Weights of a small transformer language model: 129M tokens.
Each number is 500 + 40 x the weight over its row's rms, rounded and kept within 0 to 999. Layers, rows and columns count from 0. Numbers have three digits each. The size before them is the row's rms in percent of the matrix's.

# layer 6 attention query, 128x96, rms 0.193, rows 0-28,32-60,64-92,96-124, columns 0-95
076:525487520556462506459511533638513563467549530501541552453551511491510476543475510472511496526485512542503481554523458522546519437502510495560452442550497472505556431543522488461497505480515502354490511479526495477509478395497519475521568433498537472560489468426480505494543516507504508446
103:529413527529524530439533440502538507412471467469503414491452475405495484503439482491431501523510540544552499450481482491405522491518412500501482511452548491517482453537464509496538457443507527591489452549608524448525536516534481529494527565498489487546500486525539509450492499488499515453
099:470525418496492485596454510540459530586505439461476587479500510566549522484521524453504492506444489479475493592493483422552433521532513493524525521510472520544523554542502514505481560551504480486494528433413474545441453504474520482583434467526496487475482548526460528546424475481484519506
088:459466511526482543508423578530505539579520456468510534485451469563546516539509569502530540479455530485477518501562476516510494500549476547562519470503527509419451506549469459482544490543518537471478520450465561468497470502488569466614511410423521437565481443469499515486486500468494440520
102:511476487383531520496408494552485524556480508481435524542439567529498507489507554476484471485500497499475547487490427552500500541502577483506586550468496476512444498513491517432481555558561458510538510437490477470483477535523508464577399437495494433539439547516494491499525459483502465551
104:502492418505453455467493556474443549566504506435530490605424508512623480542503501451520505460491507504513437542523452497467560491564502496531473536537485499538512545563441519521487612506508505457482519501476539544471475458456510481531421446473551499472492542461508510501468462530523450487
086:482518495533507495573459572457471522490491481507484569497490469498495534537438482526582505518555464591471516512437471449500580545505506447542524442548426553484541565559519520602434531533470524540464501447502435500546504499511519487518442450456503525521504557474436511549484560502499502459
103:456554542543520547512488524427549478454433481553469546507500494565456545569427526554462473466458533420490514494478516466462542517452513458534540438409498551465602475512484522507526436515479566532444510483527481469499502555506492509487407460511474524512470515479466520481553533447498555527
094:501539525502534445514474464477553441446538456526514517531497524519444532411415516499460458533512557434510528507565527466535419464615517520508454514445457577461450484533554464503495484498494493496540499523504524489503526535491425558527458468476492473552541516489529490591487519501458490406
131:471426549509546488474577474474531472427457495485484492496541536487435516490545466533519485560534540519538512454486510533430487513509462498484451394506574482577483433464494472546530427427487500529487465569534515456507560469532499592432466546532480491496516473500568474426495501494509519468
076:537463473396503570517419519416522523519568456525530472514470530495458511457529507438488431534483475464515530544477510548520425462472454467443489590496480553592487577498498476431519528487559488458553482521435470507540502482487494511469486520453495477503480551504530489487519507455601485491
090:482539443507487485541466521483451520541507464428527486588489532533517432440461487493503510555461480458514527456437426515504507524499463512496491528522458536467518643481473573468480528534521450483491556480409564492492458527470548473580470477553526526508488465530526522489468505520462401525
106:475582476511526474547519513572506523587576494468473535503519546524511506462411485488462481517506532459468484542487504423550529482481517486483498553533466529407506561476462536464466558517515450479462537449457566583440468500504564457513511461504539415541462530490462502557451460529501447529
089:419545457483498489543421510495443535573506532482486551500423507537499564551507530501451498539510513481420454572599464497471471484481549477468522487480465516500537607584490527499484572526477507497525578468523539484470453550519558495582514528471502486512487505466423539491489455510505481489
088:527552539484464470556512485450518487443523507567514482458545486542513467608472517549470441594466528485463506432616476468490549470488526558458488426526533493427457450465576532559486447485473503483489478514518533446520547491528475498522482570519453507535542471466484487470513559493517475458
075:506545495494528462504488493427501537528497462521511518523511446485514471514417521567551497470507483527458513454542529482523551456477473522497469597564484480445450475434543551562456447513464433510421480463511596486498442545532501504563411538559481549547554494453507518480505519515508421521
126:521454532516477546473534508407528517440452487528459442512563425473443473483517473568489464486482511547537490485497500480414528486495493508521511429499548496567493457516540542475511466440447486526469448558578521419541561508532478532451515586529449559512560531508495492442523558493502551463
118:531541459468510478496468528509446502547517460478491479559459539541506535539484553475520464445464540482469538534553511482488579465442534506565579504482450515371560530501454544495484491549553514507550544419501530550535432534492524406538434524543482485449509480512434536510473475484487532515
085:536506510476475468568600513436584471497506508503414517467514456420518536547531505449487547537480532489494489504538514428514475521510486486538483514496488479511465458493516527586467459479433488528490408505524456536564501463528509509471579426480497522547556529530473496585598515462493487552
077:486526516542486564570494513484493513470541452509524480431449505483473493392500470577432514496514501537472510496482535508551452427546521484484502448469504471461507515535542483575527418480500508469484393511542530451601528500472467570559444531500473518595458475526477498537502536458530511479
079:555510482543478449448491533575469466553530468470478458476491602542520495523467536472526539473515528470415536543586510488502553465441513553534470493430477486436547432446500504561564503521494484519521487471509580461507438500499441492482523453521468463506525535516399552501540536499538550511
088:503511577499488492465561496486501515459490511546510428533575405455470493576448452543466524514520533513533564473504512548439478476431520518505488386526579521504419432463506509478513439411446501514514479574555487544501521485519506481479473525540465543533514487470514517467501539488475487429
109:438467587494516487487518501446565463425504493561445490498515474458412483457473536577498400509512525454485572462480510452491479514464522495475533483484535511534510496484535456489465416470464447552479502516548498483507546504531471620535439496507472472556519546480571492481580513512492473456
084:479541501480467642490466536480468560547483477512469459530516488545448483527426553502435466472472518463489530475542420465464500548552512483519534513557441523418479522543461605471481507524563498552448518476486554544515437515445494441520503482530473490443455490543493531476514460522542501519
102:487516435539523538466417545512487430570533535527456545480478493559505531583504514474463537544507481520431491538578485478525570499501487518513549539443444546471494569510486519493451496599513495505471526426526550486445426491520495465550531439448493515562451501492425474560521511511464509517
080:500556476437462502481525454527517469486567486502579480549452511517445487529520504439511515422470518516511498519468501456434492426407518476550498503478493506413541431502424527533518528455507482425566491536517498485482478609551559527611489466525532479487515505491494446486529483512456537527
129:494465537541485531501534483403514539415467517499507469462551445494472499525539507626525472514521548508533499472489519514428511516476472477488473419518537454537481409477508474540517399456475524495480471546587478459513577487489495570458520556506455572518531489507538490462516523523492509432
095:449490465451512513515475508543404502570536553444499555503528565510510497470486458553532524570477439506504464572533513481556520533549497482479491524543462528569540584504504447502493536576489520447517542444423456461440490481454503481445509470484571533507479517564491468515469462533453421470
090:498562513497523540545460503506480516523536520408529489494556583521438467468501507557528527465388533508470463493524508480497461499446492473535517480439517493569659524421450552476514530533460495518482571471483463503450470490514535430516549448471523521499465463510528515463483483529463485468
087:476518496469453604451480543447436573495519625467558481507472484560555513515473474491461516473432522547509482495502482483448397496536532502503502467555525507522451460495460571538520545506490560491459506480539536460552493407496532472475478543504494507503446417494478537442520507534540500513
093:547508552483482534481547504589494522457487452479522441536505542498433459525544498438472433489535576526505506430465481475410487449495537507506496562460478430459518492457512457494525399462554540513479519540566486459504565484516492444532473439491481588534459470537545498568512478527470489469
088:494482458496514481536482447435466485552512478461476508517506476461569513493458529518507492471549438461477534623494501455526458492557485528478530437526490489550568464542466502556534522552435509515451538431445511525514440547454541571545407476561532532420519545470477521535473486487562505492
082:518489453507499524515475513482498520475511504522555547460518471480521421452502470538504520538473508434465547511437469430540528454517419555556490501490486484477554493538414533486488482536472510488428487447492574491447464564459482606573534506621513567513529539523443528481480495508500507559
103:420522501441602452515475551492526448537518452526513482470528538565465492420523549454477452515540491486478495486505539476582499499532520458526553468500442511482568518491569545487475535539550523488529483468476476516497466477561487581502488448472477459451494509484515469589515528436471579594
090:459507414530453458487497423440531563554543505502506519550571533472523472418502546484514508506497412506541449504481492514494511458492471525515500540540499499488476491537513563494512586498509546499471499528424519512358441495485528557494456428520549479447529473443521478465455479544519529548
076:465488474426540544465438487513525505494479529470567471516468420515476451564557433525484449483560480536479535508489586555535539517473490564476518520541441529566457463463471522481474490523532552424473524486489481519461563485497548420500548512438493538581526532554438449476449455480509517502
082:499482510507489527503466460521480413490443554569442513497460405533478539638470521534475461514422582436494535518476491473504521560549497488458539494426508543501555514551539482554503500507474546506477468497563474459500487530465441553463444490511468509589510534487515517531552510458502487482
076:543496559432422497436486406456491476456459497526532418502445490587492464453442522451481451472509557497525507464498483542439479480517506426499454496515438534520466472527462533506535441454522542501533536554520535540530529521558571530487481527511432470455568473531568510546516499491513484444
122:512534563484532533479595521454525524496522519542483463489493570454463525481537495485498502539475504497547475414490478543436486502460504523477432498444516502529439557436508497517527488390494486512511430595545451508481584478523436425451553593491476459493476516563536483527493500477499488466
075:547530516505500534427497603404475475513526456569536524465507533568499483513505489480521540464532488548528518553510511497534557386479464463514475531465469489610407446469476534462471497476547524477477508492494450561484498466522472497510545477471531555494477480480519510524477408446552489444
093:487506447551563432518458471495488524541476409510541459509457430501481446504393516546481467538490497496496525569494483516546503466515518525477480510567461482460512473580576531476480545497455497479430524482418532536449467494503516547540506529593537532524553517464506531552444470426447499522
094:441460490515566454549448533534486455544494525500549531576457429532506510504436501479522429514474478451483516594601539472583487492514424465494495499562513444534507506500541467526425565540505514507447569454458501474499469479525582504516479537530533510465564477485517500481424507518489516522
095:468465480446432501508458482553478489514488447467539520506407406559487529491483530489518521532541456420482526585483538432560543524502454466504554458499498471589566512535482539483511573517527460516495577485480492489455466501515524529545467441464503415550443473480499517526485517464525571531
097:494477545429440567491548512423486492480504458532508504474484567546451526517596478455494432481469521497554508485528499533492472509474544557483506491505546424447476507392483509488504475436490578484543488536505439490477564474550529456485543514455491502432514431558569484509537522426502506547
087:506520508568448503480483502555519544522516460513511535491464487501551425514489526533480579541444494513484492481454515517494446582450491497525484510512508479484498494469542528465473438549521554469517515483509544556469445557497554557574450410400512561556453443466522514453510475488381499458
117:495470554461498522504552469512507527438509492460428501499520515517505452499568486422518510441463487542555523486484484527428493539419552464480470478431559547551509513468462465506568452446478508519575480555549452475531574502515468419458540557449492560536465469563556480467557505503466502464
118:494509455542529464497414524493564509529513452514499508506472524556484505515437552577478465486550469454432526583565491488591592526513471499460513504530442531462577437611507509541480526567514489446481563419431523509501446496529535497505457486544478501503520488507459533480504496511504518500
071:477529548528509495510553543446564519419490493462512468569500465509480533519603446453460524487526577500493566451558472482483514472476477525475544481480488493511487604515420498473505435456433435533548466534463487467496518514449578493490536456484466499494474449540584469472564523546472497501
083:525496505488506571492489493514478532486462537524544567502464456531539455521603499557485435467507471482514544424493555520467423489500524554545490516474475446557434421418480546510504455489519579500501415540514523492476523478466414548502489545434475537532467443540512455462492487502462481444
088:573433540545536497514442548421534427566510557511509515479494539533481510415466491542514442459470498463480506513492544575600583432490511500575505504495476472534474460473561484505461526522491503516521461485458538536467462484535500536474501478515458461480543567478440491560488581459536467529
088:558498533503454536487528416575482509456488471504471499495475516462483524502536435453502579438508512500553516430485450568434440522489535489508473506467546530470392550530498480507569457441462557471498496580548482499450537505511490432506530517475497522542437489527539532447556494485519432436
098:480511556523521513483545540570523474463587479546453469482477455499460460536602507575467499485416525458526520433444470499510508542447522522478536503453512456490525520485454466456489467491498494533580508506517450471476553515527447448490532510485462439618447502549561496490595503494473486491
087:601454538514575435466511499551508503494437448543506473447474432525478510477504513469501485466564467497542473508521519478501469557503587466534523527503510465441485530499527499453529481500480521474458474504473449534490482547486467535526494342462526526453501486483586474479555410445506544513
092:514445457449514492461479483482525414577478562544563527497436477625518538552472561524488480530508446465478524585510486557582491575540472494498472498470464478528529541544472526489485548554468559447480492454486523522481419506542555462481572475519507496542511504532527460521487532482452497503
078:490494493412448526479495482443490522464526491513526485509455484487432471473470491507447547539570587540516500479392498462476512522458517444504517431472514503464503560557465417560566570511522507471542486518540551470523497476500552543538419429505519562458527473477484490536468536508486442574
139:476531521447492548533540488495495531424522497513494469504446541482488515499558483492514476492460554492525481414398484516398438482438550528513484537486527519486484556479521507482565432459501534492508478571523436481433600514472418448538550511403482531532451486541531500508523506511494495448
094:492528474501539461544460540471507472567523467480584545496529508472470485491493474450430537530552434507512421499494521522545532463484462509581536566516445443489550534545583575510511574518518505495548511486440466517461481464480514552457494455420513517475502424450522471544456463430547470522
090:470448440479541461504451455435520473511507532539524486483559444512491469518515547570467446546506467522445468619554517511550520514576511470479505430472498465564485520559514561508477572562449468491518453457452551515584464498482472539469520453555494523484546540432504492464499444484508516483
079:565554505496508531470463533527491513520533542463564472415492512520597486550444401606504525509522472525474461575474460525499505449535533500458463448542560545447551535520523511467497489535456457496427508459536460472492484484483423500521541440468540592504517454454494512478480507543508495483
096:546557506420533450487500456508516464413458512498556448535517480445557506475515449531553473481517488509518474448555406445465513453490494493522488579466534553506456580477494465514549427502498549560477423501597493536474514558516529422486517472480496558548488515459490497454529533476512483525
093:491494447514529526455491535563437515576479442502507505508452464527487534469458514458453563535539492466488543586445555572556483569507532471532517511513453452568504482448528471491510540549487458478529553444417535409475433512496473461501442505532509488450499468442482541534453481502566541522
098:548521508524443492511505589384473551529529504565495599517507500496503485525450576485453547474519541507470535529570488422551482452546490504508500475458473478492471520518473547508470514531496519423486489453489526515555478500517577443560523435506514462489473476424421543447524551469508528536
110:476529503474551462485441529577488484488499489536481397508514480545470476418496549460514500477505528504443561532451492467513573478486527465545551489546450474527450493468468521510457541537517442428514505472492544448605457527503534477568488510529450508551548581490427526520515552512522461579
091:497450422552465492466474534456475525488514482446545520586483497518516497483491618443572531529484425475477480526499581513524454480544507492522520561501518492537477473547519477456451579524535498429553535499437526464522445502446558564476445569477529467515513502449484491524447500527554531543
080:483502446447513482457461608502537500487485507455525470515454492556529532507471427480487483525436507481455473534458516549528467588568442521448498480510500523538442556510431471498437511542515548594539539486443551550451557516534518522438456550482483451472545506510480530528496452504544424518
074:451546523432407497568454524508526482475503473568494579484525516574465501577493538489510511489497553475483529498471555428510467570525506516505519444464475495527598540475491549537517431497526537552530468482542504507470517467517439537458461468514424530496494452583473521483563553425499522505
081:514488491485468521429482488500549542466474539554480518452476544526517508492577413533466502532527520474522520473558445461509436477497501427449456456540474550562488512563481442536491434482478458621555503514483527443454559498526466513536591513541490500534448532519525508534546498580462468493
126:508509550515549475542547467452521458505519445536522508512505604451507509489546416523568486499500479497553478466510463456440508441511494463465422507477572565528502533453566463511546430411467518508468449569575447535522565471504503476455460493503475582498468524530541471498493484447484485481
071:518517490416474508574490581478527511526561520441499467497441528579526435457497499530513491460456559517526559512500551504531539488454496504507479478526502424469526446416443497435495504449470471442471534513409537412461493506481486508483528507585547483511530484488510491539546480406550513525
093:467417411527475535524490571531486472548491484469490482562388532480552479501484514404482536476509515523509512547493575553545457490543506530512510523483480441493485481457495502497493610521556525431531489479430539464571449491486556503505406464512505472486532507465502507517504458489521481582
099:458460434541519481491451510599480479525471486481471504518497468459526509439473578439457561500480528431462466556459580498540434541474503490456527473544495450561581514508478499532484562535525527476549565456472547480510477484452547546471522537476523488488544457498476533515454447553577568530
094:454518490506426524486466571525505534514537474447533523552477460559469519504421597609530503544471497444469544559450521437538527488475486440497488515450466419501502477494510527482475571513508429477547555479486505446517456512498486535583452465504489501552520520453452501507494535527529459582
077:604512489435517491450554490502516472502417500503533436464503431531499527490541474552536556475521509434517507505508484525476491570439485437509501496539577554557544518459495462566506473535417495522529499487594486519522563474509478454431508524499505541537455455545515526429484576534449488506
077:491550455478509461492447477537506543540504497460536530504520559446509443519479494533451543491420460606485484494521515501487554581479428584491441523466491508444540547470450483473528479531500519512545449509455504496369475525526533505543491453542502554495459476497532493496596537443526462538
120:540533524456525535511533476417545518484481473490486504482519547472489536410550434517532496470562540509540456455509476475478475468495516481444488506428527543424514535458561474502563396444477473564528396563577451508469578487530433539480475509510507526504501509469512463482535466456465517499
098:516538510496506461489423558544478503530477504516503453517371448528482459497434499515427478447449479448453525507601543454508526535503525482541576471501474513496483511550444529501522540579585554462593555453464505504505452550500490503516475472458447475478503502515488538465460486474536473457
084:526518556466551510488570486416609488533495492440467488517524489493516555566469522518526472567446527528533501411566537450495432504542460467475449570545549538424478512490516522526485390501463508557486490521516465502507494517539490486443521471486491464555520511516493473451480485514453411472
086:530489531444484575464479526493507492514450525451483538488508598516498454657539536512520500498476526543519517519499531467497468472525542488459436496493528531549502431523437488539523407490515458570467456525536472449434549472532453510510520524433512482456415444537488487478482517507460502448
088:555413483524541474468449457391512473548467513497484464563464521462472514524482528471473481512492561491472538536482495538474590543474445506463498470508513540515462487493421549511489515495509492501483535495530576479543429559473632478463480507610452491467549517493470524511511572478504502497
091:554563513594557503521517517424512542469473533559528488480581479468457506462444494480521490479483457540545516439464465497474467525550482465456432475464509589447451491464513495465536377473455478500494479556540488548440526502502446486535482527542491555502418497493537514437512518498451485461
094:502484514485463503468527526460507485476530587554496460473503453510488482536611516561547424445520516534534531467532470483493470512527531496465482520461501531535443504440433492486476459450409499555522456508562472519464554476600483556456553502533485566537544540552539448471557496462435489487
074:471469569502519547521468490590512503469512548465500532494546494520439524453480518477488478538493528502501483505515522541567483493466523476520550461508532397578476548493545494469467449508518378583580455479501448455562460479462503458473595478449493516503513436483519492586515495537484523530
088:501450513379489518524465500490488449560516472453495501528493498533444504510535645513476545514478511421453573555440514537518401500497552528503549470495496479571456487568473487448501528535540474461520501471464485425497491502497539498520501452508450459537496532489460478516512520517563541566
078:546453468484510476483484554449513490463498477502508561518435462516537507564417546485510570549504508474542465460500459488449511593451489559554497539498494554498485463519444444518485486532591491494457500481549613475497486561521453490562443458410535482497508486480482487452453547448460493532
129:511552468508484508504537490491565528452533549537523512414566498516529526511533431599515439489538516523531454502450459465471496447517449491476491473433547519502469519483477478454557408468420506591522415524514466542453557535503442552495512497476499591463471519474522482511552491495460479461
107:536521472500482519440485528499496509479497531420470489582495498501521538540492519445524503499508486526503466497510569540583487467531442513552500525487452448502568520523530521543417548513540476430567499460410496488566461473498569421486611536488505429557544488535507457551462491502528470548
084:490497499486541396434489565595536512480519478473530409508436463543470559501446503455429550482503474446479489518476533557513478477485596479552490483496484533603573476492493480490510540519504460482513540505451496483534446519518447580504530506443494448489508509483540503530513418489554471477
103:511496449474476472557483565456509489587549480498452517485496576528553458413498454470462555537474581440473493500412492455500467475532496531500526523517509530505578485488451518523488534519521551432388532448469560468540470461482563513515495508507491514445487476486493515539514475547594453533
098:485534516481501503455533444518521559520516450435518464448434458593474486479539522491491507522504465536508536439480540431534543533529452463479542565510459419473580523505470480424481505524569540502507481463515461527509536507542511439474578496497498471592601521540514491509493468530484520589
117:425508441571497514536463473506458536496479431504460513528485451525508491438510551518447545507471498460462494522487512580494495474392505553447573450490527475483538514582555561502478569532539536497543540455512490424486454528448471483550427465531500481478462426484498576531506485497531452484
099:479500503452467500555497478463528473505458422504522547572543538516395444423541498520477478476528487467501521457499513467487443507517536453562550519499490405488515539500533481533484490512472559506432558483499464469450496542463596611529479430494521482468466451460518501566534539450484529526
115:443516489460631454562459531497541507495475449487523467479494484490516553460535510514447460547521503482496489578458418582576478491522498527461578460441517510463502542598497489446515531564476478525506516457503468561546478470443514491480476494441489565486498495503487489488508529590508434508
098:461517482498463487503462481576556538465477463486522499479577482468442473448592475515489497525503473484541483452597508499471447475481528553560490487511534464468487538451524507372516536464511435480558508550475524430464546486489461537504453451504510478494411552507523447433489519532501515578
100:483479531453514504521442500545520504496518397444510490455491460442550461520572446547490476485502466502507508519529503596478512538490492580498527464486552471559521597558563450495541547493470463526552522512442459501495538499498432452512401476415493493521520597506499466523473507510523544486
085:560480509553520531545458544506483462504520491497508422513451561488530502475481542482472536492505558394436512569465487546518375568474525474438481513451466459504471462549515480557491488567527569482472551463442483551503454567495512424503559494473490478484530438489528550537511513475532499491
100:503450500449442457471484438466448510503437556488491477548477491499542468436400507543508501490510474465461545470563526484486564472586480484451481457535489516550575471530451496543511424515483512473451559514508601450478497550475447538512460450604495519451480505521490536485520563496492524477
122:525448521536477535458554468559566471508481450470480504466497493525463561554491482475455498506504492509561543441479436545488545532525501472476424488583484552591458475521444464468444436454475504502452479518523530560549527448554568483463582592460479543488507510572540513483505466526493489482
112:417498450574530488569482562395505465552516465472480481492513554514468608404439513508462561515524564483515453547430463584505532564482479505460459522465446517495489478486529494517513499506487494437459552496509474511472478456496507540581459496453518471472466483476573518488476477510515475500
106:464474446536537505579496492411468524501511506485525501543464551474528515422410516528492511475471501444461481545563456439519429491483511475482503473528488531543430465497549525512491570540464535432480543477501500432486440507465498528573478564566502541460445423432479556466504524514473551527
110:466497490529574478540503551517523459498483499505511504510507447506487469438500464570424414504492494483538476555393531559491489540451517523409415507463541509566449547445494508463526514476460489417529516527466473505513516542475528493449496522571521515448506548490535459549476493552466464598
112:495484525457489441537492481525463492428466491480494498500539473509416507483576487554476519499550421438496487466522513509447473469471485479487502512431535547589510553438565493441567501482523497475552551531500439509468533576470429521473420413486486426535465540470512497482491579512542479528
101:559474585419560497454542423530523455534528479425385459470528451492573526600479511471517534524497498502490554427468527507515582538545445476499461536525488481410478520556464421473517493485541498520462509477534478514516520529499482469440542531492506498524511534544487501500515485516551517526
094:474531491458507496484498464414483512568490545571471486527534474533441526593484474569407480478531542520517507472605421493440471562512528527519489486524484539512505494459520581478435544493449595470505508481481538553520432540506533558533524497471497529556502551479494486472475465487461444490
152:540488555432446543403525473555522524468514487485522507495500501516532492577549401412500519484475490530516515467506486452469543524599434424497479572527500486504498488467419539526510444474506546573521479508497531516544557485536503484434553502472458565505534544548485473437519457477497497459
134:439547460537470523518454430456491538516479505563496518528501512439515415403473516572489507468524505440427503542523478444483482506515543468497548479585502481518548513507476572564466522554472502555484545440497520450522465550472430551518488510539470549465487552497418564499500496555510502442
110:521439539606514508481534552462489463446463536473507472509550439538457486582535492514446498436444517505511457497493510511484567518519500495487501483509497458553475430459427533507487439518528566444442528500548489531436508535502499491437492539467497479504512357545563544460479450511483496533
097:525501515469554504480518494503542484441451484521556542542562518445476555492511535538494454459461499457551561505468497534492504459453445491517445512471473497507471459445465523432548462428514556488513409582480473442532512508523490421466559523545476486496486468506544436478530574480530561610
147:519467551523535521487479572524487466522494501528562511464528522459494495504566549518547490461454447499546514521448569460490580495500445441504447540440517444501456498422545448478576457443510506480592473563434439489540555496471455503455543472482494466564485536502525449561492522448543488528
106:507509529549498498489517507471484465524532597510513484507564478525500520632523474406482555493442507522546493517535548511469583522505471463516519422456526431472460489448379504532528472454501537499454481541439505505564521478509525511415539485541483497506511472550505462508500508434525439520
105:499472529414424555441546476514531512472556515487472463484485465497458523613534434460548472461437513562502516434476494432515534511619513445469489510495463499575504523512512440452520487490506487527607502528470509520520514452528513540481570506492459519558478531521537494476552439507496498493
113:519477499474530480491496563549487472432492529510533466434493519577513483494570472534463476524442487484577515468540572550486433501469480481500500540465539503520470477404537490471555440463554542474589468536461455547527553491497467504426549422460497548478497489547563444496544455453516468536
106:506510485527487500519459449438506527515506499502488553525507486502543538366453519519554494476543510504429467527482452493541438522512559527499498582492479458454501564606552492520444524555473499516444529421553477470471425525548551507533517449550515459485427496472479562511496558544482490469
123:555512508539510475431529556514525436499519509525500509495484466506443474493551466469497515500517504466535496481447502559509497541477499521511492568445523399506539523422550484490494458450540407456619488541455462503477550544479519502486515534473512418560540483514545437570497448483526465594
122:553484497515419485457501521499512528501554509464492485433460454481575480570464465459545503455547530559447529492595455445486546469569525466534487515572473525533580534502454493506474431521509520550438496474554574512516505512565491493506562491470465543488556547510428520431490483522480547478
138:469551486442525445524489467486477466421509499549557520492559472452520458415520516564501524507579521434504481513518511546480461472417551543518532521437511490458525523407567500479542447464492476529524480551518470431519534525455414562473505451552535496532482514435528490528471498455522469561
146:469440518557546513516497492504498438505492439492506586472547548484447537490601461490521523541525457508524483498461561556480449519395506527518522461402552424534544514477516434467555448482507496496506487502495441482552515501492601453466565426499512480472474458476551498525490524528470518503
# layer 6 attention key, 32x96, rms 0.142, rows 0-28, columns 0-95
088:496492553550454546509551589497488495507480546492491529410488536475536524491464521521454472471474458472486483470527479562484525518462455443464448526498519527550423518507504490517559555532440539479471486496560485536504678483501522487476465546503421495546465495540546541479487520493425512461
098:424479536475581500520434506509530455439463504573402607446492512561499561522456562583480493497530538422485533566479478489524526537470516457456506478430543560479428509504518505491518464531504519482493521434507469456511505511547483482481461505512458476451471534517413504496554518508469487480
092:449489502576477472496430499471464551471510499482565535537487574441492447470494450460544451493542501539533430438558477509457501505472461525530541473524540477546500557518519519511496585522563504531489498519470538507471459511447523476500546476501615484546505435406513516478398464528516445494
081:600515518548521527501443417539498456515494553504553537468494502517503539484485444510505438495457440515414427455450487550477607513456529474493525556539456476460531464519546516533521486564511557458474518476537503511501516525523518486396428515506542477484472503514545485529547424536475497439
118:516498409592477488505429462539450554509497476486491525460493496503527490626508498476513556473527438472479498541498536518548514467551499535484473485493485498506583517470505513456485478547538525532527584471369529483478372502460510507490447483493561516495518537482523439492452484485503467490
095:575500486503527518540600440514514560468486480515528515483557470471459518486494469491519486522506510502652495448538479496481500501444513496455405490518494508426480489506502523498523456442467455493506487603483462553493503519509555548517536539560566531422498401475521459487488516486508485441
087:483534498454461497469572465505489472583457492468535487493491492522491515470462545430476492489486545457602498532512476474529417561482475526448443455505495469511504460519487486462578538500501512529492516440531513557543385499437423526490555503536582520449493429530559554454500538543521484512
105:521512432511578484518419515565454493528515505486541522486443489527516497541496491526497503477558472569416556519552468530502535493531436520553498539477486512540427436452556518474539509597540483471457472398512546473537408482460486431526501481537488502544522443446519531483440474491513512496
085:454534525485645545528466528421541462522492516533470495500550465448526458456576454456498458504508529476437532510512489550509484561457466542500544539491508427527504543437511511472507528535490533540459523458454415501464508444474564484480506435498491545466551546537533483453461450452531472532
116:481520559497494530474469495523517497472476529542404498468510454551486511487542475546432497500543543483468579508459493463552447522493538485513481504448459524492469487503511506483474497536401478559552499485569485483505558500542470482497573505478389523500540500564474496559605560492465498386
077:516533435559500422531500574510441497473497496497437552517495492500516421478575478539517458507525445512479440444539496576520519524502480489581537517499538480449534516471500522548449509529460464499521579590495477513523453510447409474517472502532459546492541491448521456494446528583424479497
094:496514456456502421554506503545505563488513553514529515478525505421515455486571499474535452495537479474541418477579477440472432452490487474563507519546529488541479449483486486516511560494516512500512533589505459503479505535443520501468559469430581510499530462408455444512457500569583490520
106:493481436490390502503572498506514562541525478467592496488508530472525486476528462456519490490513431530602498509461475506497487500552513526523443481521461462524486475548491513498501542468529507447544487566420423526471471477496535473550548439466608523436481538523568529484425497530523508545
101:560496468541485471502555476505458526495512432520516549494525534380549472480474524411501481458476479502570502501467475542533527522519553548563540508558487488481504423502495476515485488497592528533488506443457539512508440455482506493467455523530615492519503456453563498520384448501525498516
095:437428572603583481501521511501506481539450529535508496460444504455470559513479463500433508458534515515521560539528520489495515544551460475470472469458461497537569478558441517473524468554475562511507459467528514566524465454529529476465573453502402527519476467544458510434513528524455539535
086:528465515560461483517556468534514425438477492508495469576520484503567500444484510494570452477543485517432538534488478423514557414492535443477504489507529519459499452520460538545524435541497489480442542498572525469581539501459438517474513462500519482436484509540465530428571503494559557554
115:478479528470522501479525465528541391465469475532472520468482469495512557506494518595485457524532560442411584469518476491489483563475559529474540464480496532532430519498469454492506483525478504566452513486555501504480470547579401518533530517508405442507441512531479568465532487437514505495
126:538488460496443512502473463539469572492542449480540500507498479413540478518469547453486558513467415574480478522475493444491482495517505486506507518543552472494471465454522492390481552520557483511433509455507578477532481540453525514514476501519615470517509545386471547480468477516513476575
082:479476556402491490449442442496450441595476516538573512487492525543456475444537473561497543502518519489492538470421529546514501529545546517520472449529488487554523545535495527436492513487511467527492499471526481509490628464489553498449490496502486521469460491558532519438484542483484561394
086:522454573562488489485552514439493419526522458474509468507534525592496499502488525503555485450509579432504500512538433482510593596440445503486499518553429502511537509437532531444451494481447519465484514462553462521502520465492569485531560460532465488457506511501612513509513491501481530514
106:503494389453457505580521482420481510498522460490516510586532460586480534539488484474454500515512498495512500522458548471514542580546473477479570485487436468479540511458431520471477530519558509496522485438475484514488439511461545519544507477561587450459484523535597477547432496525532504530
095:534487523545514489494536485427557428453422455557502483492501571508480545435504549569494440539524522435447518454457537472509530519493464460498490506416493495505575492580543503488527513545469494546528460493614483473482467503538469476486474506515414497419525513545487534498540557453488518450
101:555499486512518506484487440518484449501491497508445481534478548525525479551580478475498554457549546452345552553463509529541470561545517503532516479491452469454548482470507511519497414565486547521503525427485530486483480485532513538507553530479443545423470477568456488500579486469529535544
095:465488432508484427553581491367500446533462398499582554480465534493487500533450487507556497510539451512505534534494488531509525505498492519471490439493475469573567425499433539531497531484480527506507503526487516485446476490559544534536414531463557533448513501479510518450443479476538516483
106:484473500519533462541405535535443615534514486467559490472512472454532469550532493478492469491441460544531469552521477468546549482522489491553516485578514480536488456523501482552487541549540520465485546465434520523484485505429544453456459470554549503471550465452489558456422441542569473541
097:496507454494558508544495456472499544518463464541480539525515516460542579491439564501531441526530503494524509492477493549542607444495501460456483458444458514480574493449536519439505431427525505527499477560562422526502428486477515444540484547549534464492432508456598537514500500493513539465
125:511500576464526510485465474581534399457441501546447483459488506476524523460487498503448516490529523476446561527555486502503452541470477500468541488436545527506428511484526515567498495510439519510480453433562539526543561555531509469492458527515424516547487511580470520471615535434467517506
115:497516468497475493536525580568509497530490493509588464494505460484487483575568431470458502519478461498603435468491520535538475479555457546455478477554484463503477454540471493505478545463500501501506501541363512555528596410455519489493519477479537520479520498517547484526513507583552510528
108:487472362453448491526517519512462525570500467481501537479459532468549535488471485389504454504546508519590487475484481476520542529549483537512493494548464496437452552551476493401464563466553476488502495559486513489472411504492536473499456561508554463527523512502512515500432485490561553489